Weights of a small GPT-style language model, trained from scratch on English Wikipedia: LayerNorm before each block.
Each number is 128 + 24 x the weight over its row's rms, rounded and kept within 0 to 255. Layers, rows and columns count from 0. The size above them is the row's rms in percent of the matrix's.

# layer 4 MLP down (transposed), 1024x256, rms 0.124, rows 613-625, columns 128-255
size [ 96 102  99 108  84  98  93 113  97 101  99 100 103]
[[134 121 149 175 134 140 133 106 130 122  87 125 126 138 114 183 117 121 131 123 119 117  99  66 121 118 150 138 136 123  75 144 114  91 118 120 122 112 136 143 153 123 148 123 109 117 141 130 100 119 167 127 111 130 132 140 123 117 105 163 111 166 142 158 137 139  54 145 145 135 123  89 139 142 167 160 179 138 136 114 130 133 147 114 142  83 122 110 122 118  79 129 101 131 155 132 125 113 116 168 119  88  95 122 161  97  94 144 109 134 150 174 132 130 159  96 104 111 139 143 146 129 144 154 140 149 146 160]
 [130 201 158 105 121 144 155 122 111  90 181 160 122 175 122 110 127 163 110 109 143 123 141 148 143 117 108 166 127 167  88 131 138 147 118 113 109 169 104 142 128 152 134  80  94 134 100  84 133 130 118 113  75  83 120 118 128 136 125 145 100 166 173  86 169 116 116 109 138 108 152 147 120 148 140 106 141 157 149 127 145 136 148 161 171 123 125 139 146 129 121 122 103 113 133 142  73 161 103 138 133 142 107 160 148 145 155 128 114  98 107 116 149 136 148 123 132 103 113  84 138 174 141 136 125 144 172 170]
 [152 125 163 165 104 110 127  48 125 127 138  74 118 133 137 141 138 136 130 159 142 139 144 145 131 110 137 104 107 100 126 120 132 170 149 117 107 143 131 153 101 115 123 124 113 173 140 135  96 100  76  83 114 166 129 108 152 135 117 148 111 117 123 119 109  80 123 123 145 118 130 170 141 121 170 121 133 140 130 158 126 108 138 126 151 113 130 123 111 146 146 128 128 151 155 137 151 106 130 156  96 136 133 158  90 169 100 158  52 176 128 104 131 143  98 125 167 159 133  69 122 149 140 146 128  96 119 125]
 [ 69 146  73 122 115 104 166 140 128  95 144 133 119 112 140 120 145 138 190 109 143 105 115 128 124 138 133 117 124  86  98  98 105 148  95  90 104 152 104 114 110 113 140 149 123 144  47 106  99 146 157 111 123 133 117  92 112 130 145  97 116 110 130 106 109 162 125 139 147 152 123 123 132 104 112 119 152 122 102 150 152 127 133 153 105 126 132 122 164 134 125  93 131 144 122 148 105 117 129 124 110 124 128 143 121 130 151 177 129 175 159  79 118 167 135 175 159 131  92 165 117 110 134 155 133 169 141 145]
 [103 144  97 150 172 113 109 130 147  99 132 139  98 138 117 152  91 160 129 148 123 124  87  98 134 155 103 107 127  78 115 145  93 140 178 116  87 144 163 154 123  84 124 127 109 108 140 165 128 147  95 108 131 132 119 114  94 156 142 132 131 152 114 137 181 167 137 140 141 191 183 132 112  68 129 106 142 177 181 159 144 100 112 119 161 110 121 129 116 100 156 152 104  93 168 127 162 131 129 155 128  98 123 142 113 117 102  70 129 159 148 145 126 164 152 138 126  95 146  92 132  87 115  97 144 100 139 141]
 [127 138 117  78 159 101 117 139 115 128 198 147 176 112  85 141 177 157 154 131  91 136  88 141 118 132 167 156 131 109 119 149 146 111 128 122 150 150 102 110 124  80 120 122 100 119 148 155  92 116 112 126  93 106 130 144 135 117 141 151 100 183 162 117 146 168 127 147 115 117 167 107 145 133 134 108 115 100  85 131 130 107 136 115 132 104 137 132  90 102 155 161  95 114 135  87 143 164 115 135 147 137 124 160 136  94 193 114 152 139 124  82 119 134 110  87 160 118 140 170 156  90  91 129 109 100 127 112]
 [187 135 130 100 146 158  95 184 130 106 160 153 134 114 114 126 109 154 102 111 111 128 148 160 134 157 120  94 149  91 150 112 118 148  96 121 130 146 120  87 135 117 129 134 128 155 157 137 132 127 100 102 196 123  99 155 149 158  81 159 106 108 135 137 153  95 135 101 144  82 144  97 136 100 144 130 118 137 129 111 115 126 158 149  91 152 105 128 142 146 155 179 149 142 115 118 138 168 161  97 163 113 164 115 130 167 161 110 122 117 135 141 167  92 106 119 156 151 129 134  98 109 122 145 128 107 105 157]
 [127 106 123 122 154 106 150 107 106 119 127 116 140 126 109 136 129 165 163 137 193 116 116 103 174 132 121 150 119 130  72 138 103 103 119 127 121 146 111 154 141  92 177 152 148 158 119 102 129 101 129 113 135  88 114 148 147 109 132 118 161 130 132 156 127 164 140 132 147 131 102 124 146  72 128 104 145  81 175 153 119 117 127 134  92 157 124 117  96 161 129 119 161 161 134 106  89 135 156 127 132 142 130 105 144 104  71 142 164 110 153 130 129 161 152 144  97 124 117 109  65 101  95 134 128 149 133 122]
 [148 113 114 141  66 129 136 159 140 118 148 163 117 119 111 103 106 138 121 182 142 125 142 145 118 120 124 138 145 151  98 127 166 127 138 136  87 169 109 120 169 103 145 178 158 117  88 162 137 164 121 114 116 182 148 122 121 133 119  77 126 173 152 157 168 164 149 116 152 107  74 131 133 113 159 143 137 116 120 139 120 137 107 121 140 130 133  97 155  94 123 200  84 127 100 156 127  65 136 151 111 151 150 169 116 145 127 154 145 170 151 117 129 150 144 151 110  97 164 128 129 147 140 119  88 119  98 112]
 [120 160 148 131 139 133 132  80 106 105 135 139  98 140 120  77 111 163 134 173 111 151 123 160  98 159 177  87 148 127 122 101 127 145 141 148 142 101 153 144 112 123 106 132 138 111 136 138 107 157  88  89 119 151 147 128 119 179 146 128 113 149  90 111  98 119 120 113 127 116 138 115 159 102 185 125 170  97 132 156 108 135 183 122 148 144 149 111 135 100 104 126 178 132 121  95 117 122 126 112 157 125 128  89  90 142 106 125 189 149 117 139  87 130  76 122 111 137 144 129 117 181 111 121  92  81 139 108]
 [132 170 115  97 136  78 169 150 119 115 142 133 127 142  99 137 109 137 126 105 129 125 110 105 163 141 134 149 116 116 110 122  96 132 120 114 126 172 139 118 100 127 127 170  92 137 139 135 104 149 153 107  86 141 144 139 120 105  76 137 144 126 143 122 135 161 102 140 152  79 115 163 139  73 165 122 152 126  97 109  94 132 134 158 125 134 130 113 123 117 132 104 162 152 141  74 108  93 157 133 105 157 121 136  86 124 124 165 134 148 155 126 139 141 147 126 109 120 121 160 158 164  88 148 103 121 133 125]
 [100 128 108 138 167 125 129 181  99 106 140 168 147 105 113 129  97 134 152 131 138 125  96  97 150 103 129 125 147  97  92 121  76  91  78 119  71 159 126 124 135 139 133 177  93 155 111 157  97 149 132 127 107  96  96 129 107 156 121  93 118 115 134 147 141 126 108 135 159 129 112 114  95 141 151 134 132 115  90 106  91 139 115 152 157 152 121 128 140 111 164 152 117 119 136 149 116 130 135 123 130 121 169 129 122 164 144 149 127 151 132  70 128 154  77  82  80  95 107 142 108 125 132 153 141 134 125 146]
 [166  89 102 137 106 132 171 165 122 132 163 151 124 122 114 130 181 171  97 121 143  90 128  82 140 134 144 114 113 110 131  91 140 164 122 109 150 112 141 113  93 136 133 138 138 124 125 163 160 111 137 184 118 162 172 104 112 114  93 148 158  90 151 118 151 132  83 104  94 137 139  97 154 158 121 166 105 100 117 125 172 113 139 111 136 132 114 171 124 128 119 154  96 129 157 150 146 162 142 121 142 127 144 159 169  76 106 152 155  96  97 157 141 134 124 123 135 120 153  93 123 132  97 113 134  99 103 115]]
# layer 4 MLP up, 1024x256, rms 0.143, rows 614-625, columns 128-255
size [102  99 101  97 101  89 104  95  99 104 105  99]
[[106 158 147 115 115 120 132 130 160 123 166  91 118 101 133  83 135 155 144 116 113 134 123 151 131 170 149 120 132  99 131 121 124 190 144  97 125 150 119 125 117 132 157 165 121 151 122 121 120 143 132 137 116 136 159 154 155 131  97 117 157 104 102 159 150 124 129 110 106 104 103 127 134 116 102 177 130  98 126 186 121 116 151 164 135  90  93 141  86 151 136 193 121 154 130 147 116 156 170 154 115 129 136 130 171 144  96  87 189 135 134 152 104  96 137 107 136  92 170  87 107 112  96  82 125 115 106 120]
 [136 119  87 125 144 155 101 200 141 156  82 169 154 126 159 174  91 109 106  93 165  75 161 101 132 148 107 145 156 144 117 118 108 133 132  67 136 140 122 138 128 122 146 126 134 104 153 144 152 164 182 139 106 101  85 155 112 110 180 117 132 165 138 167 119 178 118 138 152 114 136 138 140 145 114 138 133 189 155 113 143 123 123 131 106 142 126 129 158 138 130 165 148 100 127 108 106 159  70 118 122 132  93 144 158 114 147 118 152 111 106 106  86 115 112 139  98 131 119 152 159 145 118 122 105 149 152 146]
 [148 133 135 127  85 142 106 105 102 130 120 191 133 125 111 128 100 107 106 142 124 138 129 126 128 140 116 126 134 152 138 106 131 122 171 129 134 100 102 124 148 154 149 148 145  77 168 156 133 128 138 136  97  53 133 100 114 147 145 108 135  84 155 118 130 114 100 149 116 168 169 124 147 109 106 134  81 116 104  96 140 127 134 107 172 101 148 125  93  87 134 160  91 161 143 143 140 157  98 118 116 142 125 121 198 102  90 109 116  97 138 130 119 105 161  98 143 126 137 105  95 139 118 104 124 139 102 148]
 [133 156 168 115 142 138 166  72 117 149 107  78 135 111 135  98 143  94  89 126 117 149 116 146 145 114 133 132 114 149 134 100 106 122  89 140 150 116  75 140 143 161  92 101 127 135 129 101 145 127 161 129 121 102 125 108 162 106 124 124 121 124 120  97  76 106 123 152 149  96  47 127 146 168 163 147 146 100  98 109 142 114 134 110 105 132  98 152 111 136 121 109 109 143 165 125  97 157 118 161 138 106 147 103 163  91 174 128 130 118 118 148 104 114 108 144 118 206 120 116 135 135 173 131  99 107 125 106]
 [111 109 124 146 106 142 108 169 122  92  91 152 128 126 108 106 157 134 134 129 119 154  93  90 156 126  98 148 142 151 126  98 109 112 101 138  90  88 178 146  64 124 153 152  88 193 140 141 123 104 152 124 120  92 173 118 112 147 140 120 115 112 119 125 127 117 144 122 118 129 124 180 132 131 133 151 125 158 143 128 121 115 123 140 129 111 163 108 132 123 140 110 138  76 113 132 110 165 122 113 153  58 127 108 136 111 169 143 132  88 123 153 134 117 118 145 105 128  83  94 149 133 141 144 114  95 131 150]
 [142  89 126  87 122 159 112 114 143 120  88 172 146 137 128 158 138 128 127 105 126 138 123 105 155 132 135 133 116 116 141 163 134  82 164 105 106 141  80 114 126 119 150 120 138 132 124 141 154 114 143 133 131 122 183 112 119 146 140 185 153 157 153 106 166 114  99 105 190 135 145 144 147 138 140 115  96  67  98 132 130  82 122 104 155 120 152  72 145 109 124  77 155 115 122 150 135 118 120 155 109 110 100 100 144 116 160 132 141 164 153 107 158 117 142 149 121 120 109 112 120 149 157 101 155 132 135 108]
 [137  89 117 119 116 138 115 102 128 129 122 124 116  73 127 113 168 139  91 154  92  95 158 117 116 128 143 158  97 141  90 134  94 122 154 122 129 143 113 157  99 137 112 133 120 103 116 105 160 112 129 156 156 143 158 148 130 111 151 101 158 141 117 146 109 126 119 123 103  60 132 102 138 128 126 141 165 102 119 152 140 144 132 164 135 156  81 152 164 127 126 121 120 154 137 111 156  90 145 144 125  79 123 144 143 114 104 130 119 120 111  79 129 140 154 102 142 182 152 112 102 136 159 144  98 117  90 110]
 [106 111 128 147 163 139 169 134 145 106  82 117 136 137 127 115 100 101 129 133 118 153 116 120 146 182 131 108 162 137 200 106  99 137 128 127 183 113 165 106 161 115  98 150 107 123 140  91 151  95 131 100 154 138 119 137 160 142 117 122 116 137 172 111  89 147 143 141 150 126 133 135  74 111  73 153 146 112 156  89 129  89 119  96 149 133 133 145 121 120 112 103 198 109  97 165 154 166 107 184  95 113 113 126 123 116  96 119 132 178 117 113 134  91 116 109 144 156 140 163 113 123 147 116 104 131 174 170]
 [146 129  85 177 117 145 135  97 151 165 139  95 164 147 133  83 161 112 133 157 115 103 117 121 107 107 122 110 139 130  90 174 145 100 147 109 130  89 147 129  89 129 163 153 101 128 151 109 109  97 100 103 123 128 106 151  62  86 125 123 119 141 159  80 108 133 105 158 108 120 152 113  92 127 120 125 171 178 139 144 124 116 157 141 113 122 109 138 155 114 166 113 154 108 111 180 158 114 146 125 139 106  87 141 157 117 105 141  93 154 141 154 134  81 138 110  86 125 148  83 164 141 123 164 118 144 163 141]
 [109 128  97 129 108 101 108 120 136 110 135 146 110 124 131 107 177 188 109 140 135 127 113 141 120 158 149 149 101 136 183 135 115 142 137 142 108  91 136 127 174  81 119 109 154  91 128 135 152  99 165 126 174 123 113 142 140 127 135 123 104 120 119 143 122 130 163 137 102 161 131 128 132 162  87 126 108 140 118 138 200 129 113 158 121  89 111 148 111 120 109 140  80 114 126 180 130 133 125 111 124 107 118 170 219 119  87 104 144 108  97  96  99 125 119 100 111 134 113 124 102 131 118 110 129 136 123 176]
 [178 155 160 115 119 120 172  91 153 192 145 108 152 127 141 163 115 152 122 130 151 136 145 195 134 130 149 129  83 154 161 153 133 113 124 118 161 105  99 128 172  97 144 117 121 136 160 123 121 114 119 110 119 132 108 160 146 178 126 196 107 158 149 125 146 109 143 144 145 134 118 144 137  96 125 115 165 133 174 109 160 123  98 119  99 110 139 160 120 149 129 114 140 134 119 149 143  86 144 140 111 104 146 165 111 111 121 118 148 144 139 109 107 105 131 157 137 157 122 141 105  94 131 150  98 144 148 130]
 [157 129 122  98 134 133  69 108 118 177 132 166 100 110 124 152 135 111 128 128 120 119 146 152 135 108 146 129 122 132 163 120 121 137 162 124 130 140 152 136 104 155 153 107 128 175 161 151 101 119 147 177 161 119  64  86 129  75 121 128 144 149 106 153 127 132 168 128 115 147 121 121  91 141 171 136 131 126 125 104 158 115 153 122  86  97 140 126 114 130 190 129 101 143 143 172 134 118 106 160 118 108 104  51 128 104 133  85 113 107 167 136 112 142 131 112 148 128 106  84  84 139 113 103 117 131 119 126]]